config.yaml
head_dim: 64
d_mlp: 1024
norm_place: "pre"
rope_base: 1000000.0
attn_scale: 0.125
beta1: 0.9
beta2: 0.99
seq_len: 1024
Each number is 128 + 32 x the weight over its row's rms, rounded and kept within 0 to 255. Layers, rows and columns count from 0. The size above them is the row's rms in percent of the matrix's.

# layer 4 attention query, 320x448, rms 0.0304, rows 42-58,106-122,170-186,233-250,297-314, columns 384-447
size [ 93  91  96  86  98  99  93  94  95  94  99  94  99  89  94  94  93  87  95  98  90 102 103  97  95  97  99  98  94  97  96 102 103 100  91  91  97  92  97  96  98  92  94  99  96 101  95 103 106  93  94  95  94  95  94  89 103  94  97  92  97 100 103  93  99  93 102  94  97 100  86 112  97  90  97  98  99  96  95 101 104  96 101 102 104 103  98]
[[ 80 174  91 144 133 117 153 122  93  96  96 118 130 164 100  89 129  89 113 137 176 105 102 146 113 119 103 127 113 163 145 107 126 165 193 155  60 124 111 127 203 109 139 131 136 133 117  85 119 153 148  89  98 126 140 126 131 158  96 121 144 147  60 140]
 [108 157 101 134 126  80 119 103 115 106 120 132 168 192 151 154 187 138 129 120 125  74 150 154  95 137 124  88 119 159 152 119 184 212 157 123  92 123 131 122 141 125 152 120 191  73 175 132 118 112  86 141 128  99  98 118 177 170  81 118  92 167  72 134]
 [188  80 114 118 152  68 113 190 153 122  93  75 134 140 155 164 130 117  75 134 159 125  88  96 149 128  91 133 142 157 113 153 101 101  92 141 158 130  76 161 104 122 104 124 106 132  90 152 100 112  60 112 154  90 145 132 165 168 130 119 124  67 105  75]
 [124 148 108 135 116  92 102  89 128 132 162  88 129 175 166 145 141  54 103 104 153 125  92 164  88 141 133 137  84 161 139  99 144 135 194 143 162 121 162 111 177 163 121  81  70 174 131 105 108 162  87  87 151 105 110 131  96 112  96 184  90  96 153 134]
 [120 165 153 144  83  89 134 120 156 150 158 124 129 151 132  93 199 151 118 114  93 208 110 124 131 112  74 121 118 113 112 115 135  68  90 136  79 138 134 129 124 151 118 104 106  99 130 177  94 132 123 110  94 151 179 123 117 118  85 120  51 123 111  94]
 [112 107 125 101 113 180 129 164 124 104 156 100 173 127 128  89 102 159 148 201 111 113 131 123 152 141 182 108 112 147 104  96 130 112 138 146 124 116 125 108 106 151 159 142 141 127  99 128 163 157 128 157 177  66 119 154 182 215 116  90 145  92 130 133]
 [102 106 103 127 141 150 114  62 170  74 144  95 136 199 128 133 121 115 183 116  94 105 140 128  95 160 138 167 137 150 199 101 130 156 191 133 151 102 171 138 167 124 107 177 148 171 141  97 177 170  90 111  86 133 105  81 140 137 123 187 202 115 118 105]
 [ 75 127 136  81 107 165  85 158 147 128 165  89  98  98 178 126 127  86 144 106 124 193 149 107 166 162 129 153 109 101 120 132 155  23 100 108 148 164 168 189  87  98 148 104  94 104 102  54 121 127 162  96 132 147 117 108  76 129 117 177 157 141 215 139]
 [144 137 157 106 131 181 134 115 155 156 137 154 115 110 138  98 125  85 182 165 137 117 174 114 149  89  94 153 101 163  61 136 138 121 133 102 186 131 187 106 104 197 110  87 111 177 194 118 133 129 143 128 131 117 191 143  98 138 165 169 140  92 158  41]
 [147 127 162 158 171 150  97 166  94 132 128 139  97 158 155  75  99 116 105 126 150 141 138 159 155 165 104 183 102 114  91 118 129 146  78 153 185  69 112  85 135 106  45  96  79 185  97 100 127 141 137 100 111  83 123 137  68 122 165 115  68  91 174 112]
 [186  86 136 212 125  78  75 126 145 103 137 157 113 127  91 132  82 108 104  93 130  96 230 131  63 150 139 113 130 144 135 102 133 114 140  85 157 117 107 156 145  99  89 107 138 143 134  65 114 149  67  48 155 139 113 194 194 114 105  74  89 142 105 133]
 [177 141 133  72 153 119 143 122  99 155 111 103  77  90 104 134 105 119 108 136 119  80 100 109 115 104 134  83 148 119 103 152  90 163 122 141 100 117 119  98 172 108 135 148 122 168 194 187 105 131 200 132 174 134 170  58 115  82  99 128  77 154  98 116]
 [ 84  91 144 155  63  94 104 178 107 119 121 159 175 134 202 156  93 169 112 195  81 168  93 124 169  90  89 137 112 153 132 139 133  90  62 112 154 117 121 130  70  95 182 114 109 125 135 166  90 146 103 111  89 142 139 154 169 161 132 137 147 128 147  81]
 [139 106 103 181 112 128  89  84 182 112 121 127 165 182 127 156 147  37 135  92 132 138 184 136  96 149 132 190 158 176 144 148 212 153 171 142 187 119 134 169 137 123 105 141 144 227 172 129  99 134  67 119 124 103 137 126 156 145 142 109 115 133 175 101]
 [119 142 152  87 115 136 124 141 118 171 216 101 130 132 111  46 143 100 148 130 152 117 113 128 133 114 141 133 135  82 152 154 144 124 125 110 150 152 196 103 110 160 121 130 113 142 148 148 140 155 169 127  66  70 212 118 100 109 124 132  94  71 176 101]
 [ 96 113 113 167 121 103 114 141 119 173 155 166 144 133 115 127 106  97 171 157 130 141 177 133 100 209 114 130 108 131 138 137 215 137 116 165 131 126 146 112 137 117  65 115 155 151 179 197 128 155  81 105 117  78 139 114  98  76  32 142  96 183  71 109]
 [117 161 135 130 204 113 139  55 131 142  76 137 133 131 120 155 171 131 115 129 118 145 117  83 185 161 203 165 174 101 202 133 110 174 162 115 122  90 125 100 143 203 114 129 115 104 115 167 170 132 149 169 157  91 137 137 116  70 171 174 116 123 105 122]
 [156 129 152 138 173  76 138  52 215 138 169 196 104 143  79 127 150 212 151 128 122 120 118 152 121 156  90  93 173 135 141 141  90 157 145  61 153 127 166 100 113  87 140 119 101 110 145  94 108 150 146 105 148 183 117 179 160 114 138 160 131 102 141 119]
 [124 173 142 171 162 119  88  74 194 118 148 172  85  60 110 127 185 108 151 169 117 158 129 133 142 107 114 148 144 112 172  99 100 156 161 102 104 103 143 152 175 101 109 101 141 140 110 136 128 148 116 106 153  97 172 132 137 137 119 136 124 125  98  60]
 [133 144 110 108 129  95 104  63 186 142 171 179 110 152  95 173 134 147 165 161 148 142 145 121 169 145  87 134 124  84 153 181 114 101 187 125 149 126 133  81 124 132 130 116 114 120 139 139 206  45 136 135 163 219 192  74 143 137 148 101 106 143  94 159]
 [140 179 126 163 176  67 161  62 229 208 156 143 119  93  44 146 181 157 154 118 172 138  90 172  97 171 101 109 127 125 132 164  93 203 141  67 119 156 112  91 179  46 123  98 130 110 128  89  97 135 114 110 150 171 104 111 117  85 122 114  70 140 135 115]
 [143 134 181 152 124 134 101  90 154 180 110 141 107 143 156 153 138 105  96 172 175 149 135  93 137 137  72 116 161 149  88 153 118 184 148 105 147 135 142 127 181  58 118 148 168 111 123 160  65 113  86  87 125 157 140 135 125 155 119 117 130 124  99 125]
 [134  74 126 148  69 119 136 185  62 143 123 150 178 163 110  98 153 129 136  77  97 157 155 147 132  66 167 184 146 164  92 116  97  87  77 106 178  47 166  77 135 146  97 102  88 103 161  94 102 108  86 148 155  68  88 115 137 144 107 129 103 119  87 118]
 [ 96 124 128 102 125 201 146 131 158 119  88 118 136 164 124 118 113 125 145 132  88 122  92 159 112 121 172 124 131 100 134  73 178 120 114 119 165 129  87 123 111 138 139 108  73 104 139 166 182 120  93 150 113 156  73 139 119 134 116 131  87 119 147 208]
 [132 144 141 106 114  94 173 132  56 170 118  52 101 141 151 137 106  96  99  93 105 158 113 105 127 107 115  87 158 115  77 165  95 135 131 109  96 189  94 189 122 138 108 124 101  87 169 123 121 162 155 118 122 157 129 146 141 164 106 117 178 130 134 107]
 [ 97 133 120  95 151 130 114  63 181 142 135 124 112 154 114 164 126 205 108 154 124 126 121 134  79  65 111 135  84 106 113  99 115 129 128 152 154  97 124 129 134 140 191 129 127 151 155  71 127  76 128  99 193 127  90 144 144 109 131 125 154 160  97 148]
 [118  89 126 129 108 113  80 125 159 124 185 141 141 142 139 148 111 184 145 165 178 120 113 122 176 114 154 130 106 130 133 140 149 142 105 158 154 128 127 123 139 182 150 154 128 156  96 132 154  65 108 118 168 107 162 152 158  83 120  60 184 149 156 136]
 [142 142 126 142 201 155 110 108 168 121 175 152 150  94 129 132 126  49 136 222 147 100 132 142 140 170 167 164  92 113 165 107 119 171 141 121 122 119 103 159 176 131 170  97 195 145 135 180 133 196  49  86 104  95 106 137 122  48 140  82  96 117 136 180]
 [116 106 166 106 105  82 112 117 170 150 132 114  64 126 136 128  99 182 106 130  85 115 128 129 116 112  92 115 156 116 101 154 126  76  91 137 163 161  81 136  67 138 122 186 117 139 104  97 114 140 163 129 157 143 205 123 141 135 168 191 173 121 130  89]
 [133 108  87 154 127  99 116 116  83 105 100 152 178 118 104 189 112 121 161 210 142  96 137 106 123 111  85 111 122 112 151 137 111 136 102 156  97 139 122 181 118  96 137 108 137  95 159 132 140 169 109 127 126 183 172  94 137 130  76 119 131 175 122 110]
 [115 166  69 138 128 141  97 121 190 128 161 117 138 172 103  97 131  91 133 131 134 158  77 153 123 195 200 154  77 135 200 128 147 135 180 131 131  80 151  95 148 157 163  87 141 163 101 152 152 164 104 116 120 149  84 103  99  75 163 175 121 124 131 170]
 [163 182 150 158 172 129  76  73 170 160 165 123 180 184  72 130 169 134 164 125 141 141 127 149 137 143 148 172  24 120 157  85 119 130 161 120 132  91 114 100 113 104 121  96  91 134 164 130 149 144 131  89 140 102  99 133  61 100 147 150  69 134 157 151]
 [ 95 122 122  94 130 119 101 111 147 133 129 126 119  25 143 162 112 174 125 177 179  94 119 112 108 143 124  81 144 114 139 160 148  91 127 154 123 151  58 129 145 119 149 110 185 133 129 117 135 101 150 131 126 138 142  87 101 108 112  99 155  95 136 167]
 [109 136 122 102 104 178  97 136 171  81 115 124  90  76 133 139  79 164 149 127 154  80  95 130 136 156  76  93 103 101 139 186 151  67 173  86 148 144 105 102 132  86 127 160 169  83 125 186 201 131 165 100 177 101 198 112 135 115 135 157 162 136 124  81]
 [140 161 119 128 132 121 176  67 147 117 143 133 151 114  93 175 152  98 167 114 142  88 120 191 143 154 112  67 131 176 103 164  93 153 123 110 149 160  66 147 112 119 140  83  79  88  88  77 145 117  71 116 105 178 135  86 128 184 152 177 120 158 110 130]
 [151 119 116  75 189 154 136  93 207 124 172 161 117 173 148 140 138  98  60 203 165 154 110 128 138 133 164 121  86  68 121 174 121 117 153 183 181 123  96 127 141 105 123 107  73 118  84 151 162 132 109 109  93 122 118 144 125 104 105 127 112 109  58 119]
 [144  94  96  94 141 134  85 103 154 121 131 136 111  70  79 128 116 146 116 144 145  68 151 117 139 105 114 116  74 110 109 154 112 119 153 156 119 162 135  74 134 104  93 175 110 126  45 118 177 142 129 133 162 126 160  76 169  84 110 103 160 114 121 142]
 [147 175 157 117 225 111 158  45 178 173 129 141 105 136  87 130 211  92 165 124 156 142  64 201  57 167  99  66 124 128 162 127 126 139 170 103 106 151 105 161 147  90  99  84 123 113 137 119 133 101  93 112 122 167  90  90 150 121 138 159 115 144 132 150]
 [148 152 156 150  99 122 103 100 116 163 136 143  70  90 144 122 152 167 116 187 134 129  87 152  56  94  88 128  91  96  74 190 180 131 116 115 110 114 137 110 122 104 102 107 147 126 132 143  82 103 141 108  85 139 205 115 158 134 116 147 154 164 146 150]
 [243 135 132 127 121  81 127 136  72 100 155 136 141 160  91 132 110  84 149 107 152  86 135 112 139  89 113 128 130 121 104 183  58 155 162  80  47 185 104 156 114  91 101 143 136  98 123 142  67 157 143 104 105  90 148 112 166  88 104 164 115 128 127  98]
 [100 139  68  90 116 198  78 129 145 120  78 124 131 122 120 169 164  94 111 131 116 131 138 124 144 121 174 150 154 100 134  78 128 125 131 131 149 112 120 148 115 138 166 107  82 144 141 147 119  88 103 115 167 148  93 120 102 152 114 119 141 156 177 131]
 [112 155 190  84  86 142  89 141  86 117 111  90 119 113 170 102 106 164 192  51 125 138 137 104 107 124 145 134  98 135 151 140 146 129 132 103  39 160  86 153 163  97 135 133 114 115 177 135 124 161 133  90 128 169  97 158 110 123 168 110 161 107 122 204]
 [145 160 107  73 147 241 149  99 166 127  91  86 113 179 128 199 191 147 115  87 144  83 170 119 147 146 143 165 142  81 162 115 115 125 185 125 155 135 160 148 165 132 160 128 200 142 132 120 143 141 114 125 111 149  29 124 129 122 130 158 153 148 154 146]
 [133 116  97  92 112 107 125  72 203 152 155 103 124 122 121  84 160 160 165 124  98  76 120 103  49 160 130  86 162  83 136 146 110 152 168 118 131  97 150 160 133 183 122 129 133 161 196 185 119 116 138 141 134 120 117 133 163  69 187 140 146 155 167  93]
 [114  99 100 161 118 183 136 136 146 187 164 182 145 131 139  87 115 137 163 232 147  93 112 159 169 162  83  86 138  94 149 144  42 130 112 117 122 123  83 120  96 155 150 111 153 152 111 110 155 121 124 156  92  77 101 116 135 133 128 123 137 124 127  87]
 [174  80 124 128 109  88 125 141 127  68 114 120 166 142 121 139  96 175  90 179  95 121 118  90 170 108 105 138 136 117 110 112 103  92  59 121 176 146  85 129 113 175 182 144 145 147  80  83 147  82  97 127 118 126 130 202 150 161  92 116 123 128  80 128]
 [162 122 161 201 144 145 142 123 101 132 138 145 152 192 110 214 103 153 171 137 146 168 153 186 191 111 110 133 100 116 131  82 151  81 152 114 179 112 106 122 138 124 153 128 155 132  99 110  55 105  94 156 112 164 124 115 162 220 151 143  93 153 152 100]
 [156 182 151 137 139 125 124  94 196 118 134 125 139 107 102  85 185  86 103  83 126 159 113 158 119 163 156 121 118 143 152 124 115 127 206 140  73 105 105 155 126 133  91 134 116 187 117 127 157 114  63 153 118 145  80 109 127 135 186 165  86 144 155 109]
 [152 146 117 108 138 106  73  99 160 178 149 135 165 192  76 111 173 127 123  62 107 100 127 101 116 104 194 147  71 191 145 101  79 118 164  96 120 119 127  85 150 115 129 156 120 138 125 121 140 127  95  74 141 164 132 121 137 114 150 146 123 143 137 132]
 [106 106 152 126  96 178 126 117 136 156 189 140  94  64 178 148  56 155  81 165 202 139 166 127 140 145  74  68 150 149 141 161 105 141  89 162 128 142 138  85 141  85 153 177 156 128 167  84 132  93 134 147 122 141 125 103 125  89 104 120  85 109  78 145]
 [ 85 117 151 117  83 123 203 123 132  79 167  60 129 110 118 140  96 125 116 160 123  98 134 166 106  92 125 179 121  94 133 136 181  67 135 139 128 128 113  78 215 113 154 166 101  92  78  89 143 145 156 122 201  63 171 152 137  67 109 152 129  97 149 161]
 [120 166 156 157 111  82 183  81 130  95  89 157  83 173 165 123 127 144 192 112 150 152 133 132 154 133  48  90 138 179 114 126  92 142 124 101 127 164  61 129 134 186 187 100 158 128 118  86 145 162 110  96 112 100 128 137 112 166  73 109 136 135 171  90]
 [109 173 173 109 120  80 155 114 116 136 139 135 104  83 127 148 155 132 137  94 136 111 125 172  89 129 128 110 107 216 144 105 123 130 151 149  70 174 132  96  70 130 169  73 130 102  92  98 113 116 109 119  76 136  82  77 111 169 113 156 105 137 122 150]
 [147 140 127  98 207 146 146 155 138 180 183  61  78 108 103 113 117  83  85 181 115 120 119 147 134 113 171  90 143 102 213 148 105 147  88 120 155  93 106 143 132 161 148 103 120 111  94  83 169  69  94 117 162 111  82  87 129 142  98 147 107 137  90 108]
 [141 108 123 160 125 131 167 117 118 129 105 146 138 107 130 126 104 166 149  80 177 155 145 173 135 130 115 115  92  70  90  80 116 144 106 110 140 131  74 112 157  57 162 143  66  75  52  97 134 115 118 159 138 149 121  84 121 127  89 123 122 157 116 104]
 [173 166 149 133 169  98 157  77 122 176 111 129 131  94 127 146 156 106 143 131 123 100  86 182  70 166  61  73 113 100 130 140 151 124 135 124  87 171  98 144 139 154 116 102 110  79 104 129 124 132 116 106  87 115  65 110 124 163 157 171  84 167 148 128]
 [130 126 140 171 117  67 122 110 117 142 126  99 140 138  95 150 184 208 119 179 132 148  73 154  94 128  69 135  89 114 164  90 206 119 117 112  95 178 101 142  85 119 123  86 121 126 104 159  71 149 114  81 114  58 120 180 188 138 127 120 172  99 148 123]
 [155 128 162 127 141 117  59 156  55 111 110 157  98 139 121 120 113 113 108 153 179 105 142 108 184  70 122 117 172 105  92 163 141  76 116 129  98 190  86  79 112  87 121 153 152 113 157 170 119 171 158 171  95  45 184 128  99 121  57 116 129 121 123  90]
 [ 90 145 109 155  98 175 139 183 108 153 116  91  78 159 145 155 137 133 145 177 109 106 173 122 166 161 140 141 155 164 131 162 158 150 140 113 114 124  93 122  57 130 129 112  51 124 190 135 139 116  91 123 160 111 109  71  86 139  99 150 123 184 127 111]
 [119 153  97 116 150 161 106  84 170  60 116  60 167 188 139 133 141 180 180  86 146 118 118 118 151  77  82 135 131 111 127 209 107 165 111  94  79 100  86 148 141 145 202 153 128 121 160 126  80 140 101 112  67  85 122 187 117 115 143 120 161 140 158 112]
 [133 153 114 101 136 170 128 133 105 164 137  93 101 138 143 118 154 193 155  94  99 112 199 185 130 159 159 116 121  87 130 161 138 126  94 103 130 132 140 118 138 116 159 121 194 132 153 176 132 172 151 144 139 119 149 143  73 133  98 127  80 124 119 102]
 [104 139 138 107 161  89 122  94 109 137  87 164  75 120 160 156 215 197 170 175 121 142 161 154 109 180 141 143 132  99 128  86 139 116 182 117 142 126 151 141 150 183 142 118 173 165 132 180  79 148 157  83 120 105  78 115 124  89 134 105 115  96 152 139]
 [125 110 179 133 102  81 156 155  83 105  89 211 103 105 141 101 177  75 142 195  98 177 122 176 136 130 139  93 107 139 159 120  95  98 118 158 134 131 102 102 132 138 144 109 127 114 100 135 133 105 116 153  74 122  33 122 159 152 123 125 145 110 128 155]
 [145 103 136 159 149 117 120  88 166  89 172 171  83 131 112 134  93 169  97 173 152 110  91 179 143 147 124  88 142 147 122 129  71 123 105  80 137 140  69 118 152 117 126 209 168 216  93 159 180 124 150 132 137 235 178 228 164 135  92 117 114  87  60 125]
 [135 116 156 185 125 148 120 125 126  99 112 110 121 136 159 169 119 181 140 108 113 123 116 139 169 130 101 148 119 143 113 129 128 128 124 177 155 109  83 129 133 113 127  85 123 145 168  90 103 147 123 185 109 153 112  55  65 137  44 149 119 127 151 150]
 [140 140 119  71  95 130 107 141 131  30 142 126 156  60 127 118 119 130 131  96 112  90 151 105 133 163 128 123 129  52  78 155 151 116 125 196  98 160 173  96 108 129  88 105 145 113 125 111 151  69  80 177 100 147 110 122  77 187 146 177  67 117 133 155]
 [170 132  58  65 154 138  85  67 166 141 114 154 114 125 151 134 142 116  85  99 138 127 164  84  98 113 162 154 140 116 144  93 122 128 135  98 152 123 122 105 162 153 186 138 145 123 117 149 122 125 139 127 160 175 143 153 103 117 143 122  73 135 155 101]
 [ 82  91 175 125 116 213 116  92 126 134 157 123 124 109 110 143 117 195 122 157 204 126 161  85  63 135  78  96 131 181 140 186 161 127 143 116 152 191 131  99  71 129  91 141 131  95 159  35 108 111 155 108 166 151  97  48  66 150  77 193 170  87  87 114]
 [140 111 125 145 116 103 139  86 186  89 195 111 112 118  77 144 136 131 114  96 172 141 156 122 105 136 150  92 157 116  90 133 161 128 184 136 139  81  96  93 192  92 122 175 127 139 104 110  88 119  91 151 179 129 146 153 129  79 122 142 120  97 153  90]
 [111  87 151 150 115  87 200 112 140 131 155 151 125  86  90 128 121 121 145 131  81 123 149 148 145 107 154 106 148 105 102 156 132 101 140 141 174 141 142  95 102 189 114  90 126 177 118 202  99 116  99 111  92 123 121 155 191 107 100 174 102 104 116 178]
 [168 154  78 111 142 106 168  94 152 184 121 156  88  88 119 154 125 114 169 117 133 183 103 203 113 126 125  82 205  98 120 114 143 187 152 122 114 163  90 116 116 150 159  88 111 109 110 129 110 132 128 174 137 134 107  87 139 124 136 142 140 137  61 160]
 [136  74 136 129 103  87 146 169  69 173 120 188 133 155 141  78 131 114 175 124 133 126 106 116 150 136 132 153 170  89 134 103  88  93  85 123 160 145 134 174 115 127 139 100  90 121 134 171  89 171 106 218 139 109 119  56 139 105  64 194 152 133 110 130]
 [177 134  78 106 126 178 167 118 156 124 186 120 102 129  79 157 147  91 156 170 176 152 156 113 114 121 157 135 143 113 161 135  61 145 139 116 147 108 142 134 130 155 149 145 129 111  84 125 159  63  91  88 168 134 117 127 197 160  93 150  95  96  97  96]
 [180 166 136 111 183 107 196  91 141 209 120 174  99  89 157 109 156 133 134  90 147 151  93 192  35 138  87  87 158  98 168 125 105 208 128 111 111 149  93 177 138  87 142  92  55  99 120 112 112 113 182 148 130 156 118  91 156 150 114 186 112 138 126 121]
 [157 136 128 193  83  98 157 126 111 176  94 127 117 100 142 131  96 120 166 111 119 151 121 139 136 149  94 135  91 121 137 154 120 136 170 142  69 103  99  85 136 121  94  88 131 102 138 122  72 144 124 128 108  89 116  96 112 109 112 190 145 162 129 128]
 [117  86 111 151 157 128 133 189  24 101 123 151 111 138  97 112  88 128 121 128  98  96 154 137 127  67 136 130 153 125  69 145  95 142  92  80 105 162 142 110 104 155 149 139  98 116 150 112 118 128 121 119 137  94 123 122 126 123  67 117 135 118  91  91]
 [ 78 124 146 183 126 163 132 171 159 124  83  81  46 124 173 159 134 148  85 140 129 131 196 155 105 115 133 150 139 138 149  84 105 157 128 130 123 110 130 123 102 126 118 114  89 180 133 140 154 122 126 164 101 139  85  84 127 134 104 123  92 100 157 113]
 [110 132 181 103 138 128 103 179  92  80 122 109 104 113 169  76   5 146 145  90  96 101 111 136  95 128  80 129 158  99 171 167 129 143 130 123 108 104 103 145 113 114 143 175 145  95 219 135 130 108 193 171 150 123 159 119 131  78 157  95 138 122 113 116]
 [ 70 111 107 141 145 181 107 144 159 111  98  86 141 112 172 161  89 171  61 140 188 146 168 149 127 101 149 168 172 144 156 160 132 107 128 140 102 102 141  99 130 131 119 122 132 149  80  98 105  87 102  87 130 178 103 127 105 182 137 183 107 103  83 160]
 [150 146 120 133 119 211 156  76 177 124 153  84 166  95 128 129 172 160 145 173 183 143 118 136 150 144 178 132 117 114 161 148  93 140 173 151 109  94 161 130 113 155 135  86 136 144  61 161  80 142 131  98  96 171 111  68 119 121 175 144 144  67 178 129]
 [128 147  80 130 140 170 122  69 167 172 138 161 136 153 147 152 142 155 132 183 174 188 125 127 142 159 165 109  78 144 158 115 133 134 160  94 107 124 142 150 126 129 148 132 126 129  72  91 118 119 128  79 117 118  82 124 118 129 160 159  80 132 202 117]
 [118  99 185  94 140  84 123 121 141 117 121 153 103  62 129 128 165 132 141  88  38  76 145 129 176 117 108 119 153 118 104 153 115 144  85  83 151 143 107  85 130 153 170 179 132 187 112 145 131  86 131 167 102 169 120 192 184 164 138 113 168 154  63 129]
 [147 123  83 220 198  82 120 100 126 151 115 231 139 155 110 135  43 184 154 129 172  95  81 142 169 144 104  93 116 101 161 161 177 161 125 167 134 123  66 139 127  95 110 120 145 120 155 102 106 165  68 171 147 157 138  97 101 158 136 121  84 117 130 147]
 [ 93 173  82  90 121 155 123  98 183 106 143  86 147 131 110 147 182 135 100 155 146 182 107 141  98 120 208 114  86 115 154  97 102 112 215 127  81 106 155 173 118 156 155 100 109 119  97  84 139 132 117  87  89 153  99 170 146 155 151 148 125 165 180 146]
 [161 145 119 146 143 145  88 123 134 131 160 116 153 146 180 192 156 146 151 132 214 136 104 124  90 119 110 175 129 154 121  55 168 129 124  68 117  93  88 110 105 130 129 149  87  80 110 104 159  85 130  73 100 156 127 144  45 180 124 150 102 103 170  99]
 [ 82 125 141 118 106  72  92 103 109 120 150 173  78  50 179 136 106 142  61 186 178 115 162  71 137 144  87 150 145 133 166 100 159 100 138 134 127 190 125  70  94  84 117 167 169 138 147 117 100  56 153  96 153 114 140 119  23 166 143 177 135  98 136 142]
 [151 138 101  87  69 151 162  95 147  83 138 104 120 175  43 169 119 101 104 185 141 168 124 117 135 130 149 131 161 173 113 148 151  93 149 154 175 109 113  88 153  74 120 138 120 143 139 133 101 173  88  95 132 144 148 154 163 126  88 169 175 184 128 147]]
# layer 4 attention key, 64x448, rms 0.029, rows 41-58, columns 384-447
size [ 94  95  94 102 106  96 108  97  99  98 107 115  92  96  88  97  99  96]
[[114 195 146 120 133 138 111  82 125 128 164 144 127 154 109 151 140  87 128  96 119 115 155 181 127 154 148  63 129 159 124 152 157 154 185  95  52 161 110 134 110  85 135  83  71  85 123 132 168 125 119 147 171 169 177 113 148  67 159  82 106  67 165 105]
 [141 202 102 143 119 165 159  68 199  61 108 103 130 106  98 124 142 100 159 124 154 157 177 135 119 144 123 147 120 139 157 132 141  94 190  93 165 123  82 129 156 169 172 102 143 151 151  96 138 184 145 109 162 166 102 134 160 127 174 145 120 145 112 136]
 [122 149 115 179 164 134 153  19 188 171 128  89 165 152 124 205 155 110 175  91 145 151 101 137 110 142 104 119 108 127 136 119 103 146 138 106 168  94 155 115 204 117 105 173 144 116 182 157 134 111 200  81 167 166 117 137 125 134 119 151 107  89 128 114]
 [167 106  86 154 151 103 130 116  99 139 122  67 115 125 155 174  80  63 156 167 126 104  96 137 125 167  80 170 166 105 101 133 153 199 136 134 119 131  69 181 115 101 106 114 115 117 168 149 154  99 141  91  99 133 129 106  91  99  90 110 159 111 139 118]
 [110 197  86 118 117 151 164  71 186  73 113 103 137 140 158 138 134 127 112 112 169 167 128 151 108 150 137 146  86 158 144 130 149 126 203 120 182 101 132 124 158 117 137 114  89 163 145 113 156 152  98  89 152 168 102 148 133 126 160 149 157 141 111 112]
 [136 202 163 119 159 130 103 127 153 130 115 130 126 176 186 117  91 100 135  92 154 174 136 181 216 166 154 158 131 137 142 143  88 105 130 119  89 125 117 155  93 112 178  69 128 134 135 113 130 142 108 131 190 122 119  71 119 114 134 118  56 101 131  77]
 [154  21 118 101 126 128 136 166 110  94 127 196 133 132 121  89 146 133 164 169 121 155 170  98 126 108 183  88 124 134 124 145 132 147 136 143 160 135 113 160  98 154 188 166 145 186 140 159 112 163  86 179 110 117  84  84 146 163 162 104 140 114 117 112]
 [139 105 124 127  74 183 126 107 124  75 153 157 191 143 106 148 188 200  79  75 117 181 153  86 161 109 138 199 113 115 158  47 137  72 163 127 159  93 138 106 151 131 100  90 184 161 144 125 144 130 158 148 129  80  94 157 129 144 147 114 168 145 151 142]
 [ 56 164 130 106 114 149 123 167  78  88  82  90  80 123 106 148 202 130  88 147 131 174 144 113 128 132  95 169 146 140 128 159 136  79 111 188 106  99 195 131 106 126 179  79  94 148  82  74 133 129 184  94 170 126 164  83 118 171 118 125 146  65 155 165]
 [122 110 122 153 124  62 169  92 200 137 134 128 107 126  96 147 166 125 167 120 176 129 178 155 151 144 112 108 146 236 130  74 155 146 174 103 142 120 158  84 155 203  97 130 110 130 162 134 116 152  69 149  83 123 159 141 137 161 169 148 151  69 137  60]
 [129 145 120 120 160  98 127 100 127 116 139 133  90 132 142  99 137 103  95  66 167 166 114 134 227 159 138 126 102 143 185  98 139 128 156 121 119 132 125 170 147 102  80 195 118 167  33 148 168  83 121 163 174 194 146 192 155 174 116  56 106 102 163  96]
 [132 124 139 165 186 117 133 106 222 156 148 133 110 115  93 116 124  76 193  55 160 121 162 131  74 168 139 137 170 157 123  80 144 140 118  99 164 123 166 157 170  65  87 159  92 164 104 136 173 101 119 125 159 126 130 161 133  61 133  76  72 163 124  95]
 [122 142 150 151 189 101 133  92  63 141 148 114  65  88 158 115 136 134 145 154 135  83 130 134 124 120 111 106 171 139 138 164 187 156 143  42  95 177  40 127 116  83  92 116 124 135 124 152 125 156 131 175 139 117 158 136 184 131 134 133 168 155  98  85]
 [ 98  88 129  86 101  60 159 156 136 142 114 167 186 115 165  97  46 112 122 137 127  35 130  81  72 190 138 100 164 160 128 136  99 131 111 155 115 146 186  64 165 146 155  99 146  83 138 150 177 118 159 137 163 137 136 172 103  90  89 110 131 164  84 115]
 [ 76  76 128 164  83 139  55 134 158  87 154 149 137 180 139 117 155 111 126 144 135 118 168 109 153 131 188 157 134 168 106  52 138 153 129 178 169 112 150 167 129 130 131 158 142 135 146 118 162 178  86 157 141 117  91 192 136 125 107  88 221  73 151 158]
 [146 183  98 110 145 141  93  97  98 136 184 129 149 146 114 111 166  75 105 125 196 110 142 133 104  89 134  61 134 138 139 108 150 119 131 137 103 106 114 140 156 108 156 106 143 137 148 140 135  83 145 159 165  60  85 156 148  81 110  85 118 102 181 117]
 [138  81 137 152 134 142 130 173  92 156 128 141 139 113 123 132  77 134 178 130 104 109 108  99  90 145  97 161 124 143 150 118 115 114 139 123 164 145 124  76 153  88 130 110 124 149 145 164 183 156 138 158 154  65 127 143 145  80 138 133 126 167 153  74]
 [126 148 169  69 133 141 109  43 137 135 123 127 163 110 152 107 119  79 115 119  78 149 139  99  78 198 135 144 146 106 139 166 148 151 195 165 158 143 108 120 105 154  94  82 124 101 143  94 100 180 106 112 145 165  62 161  90  96 100 140 116 135 132 143]]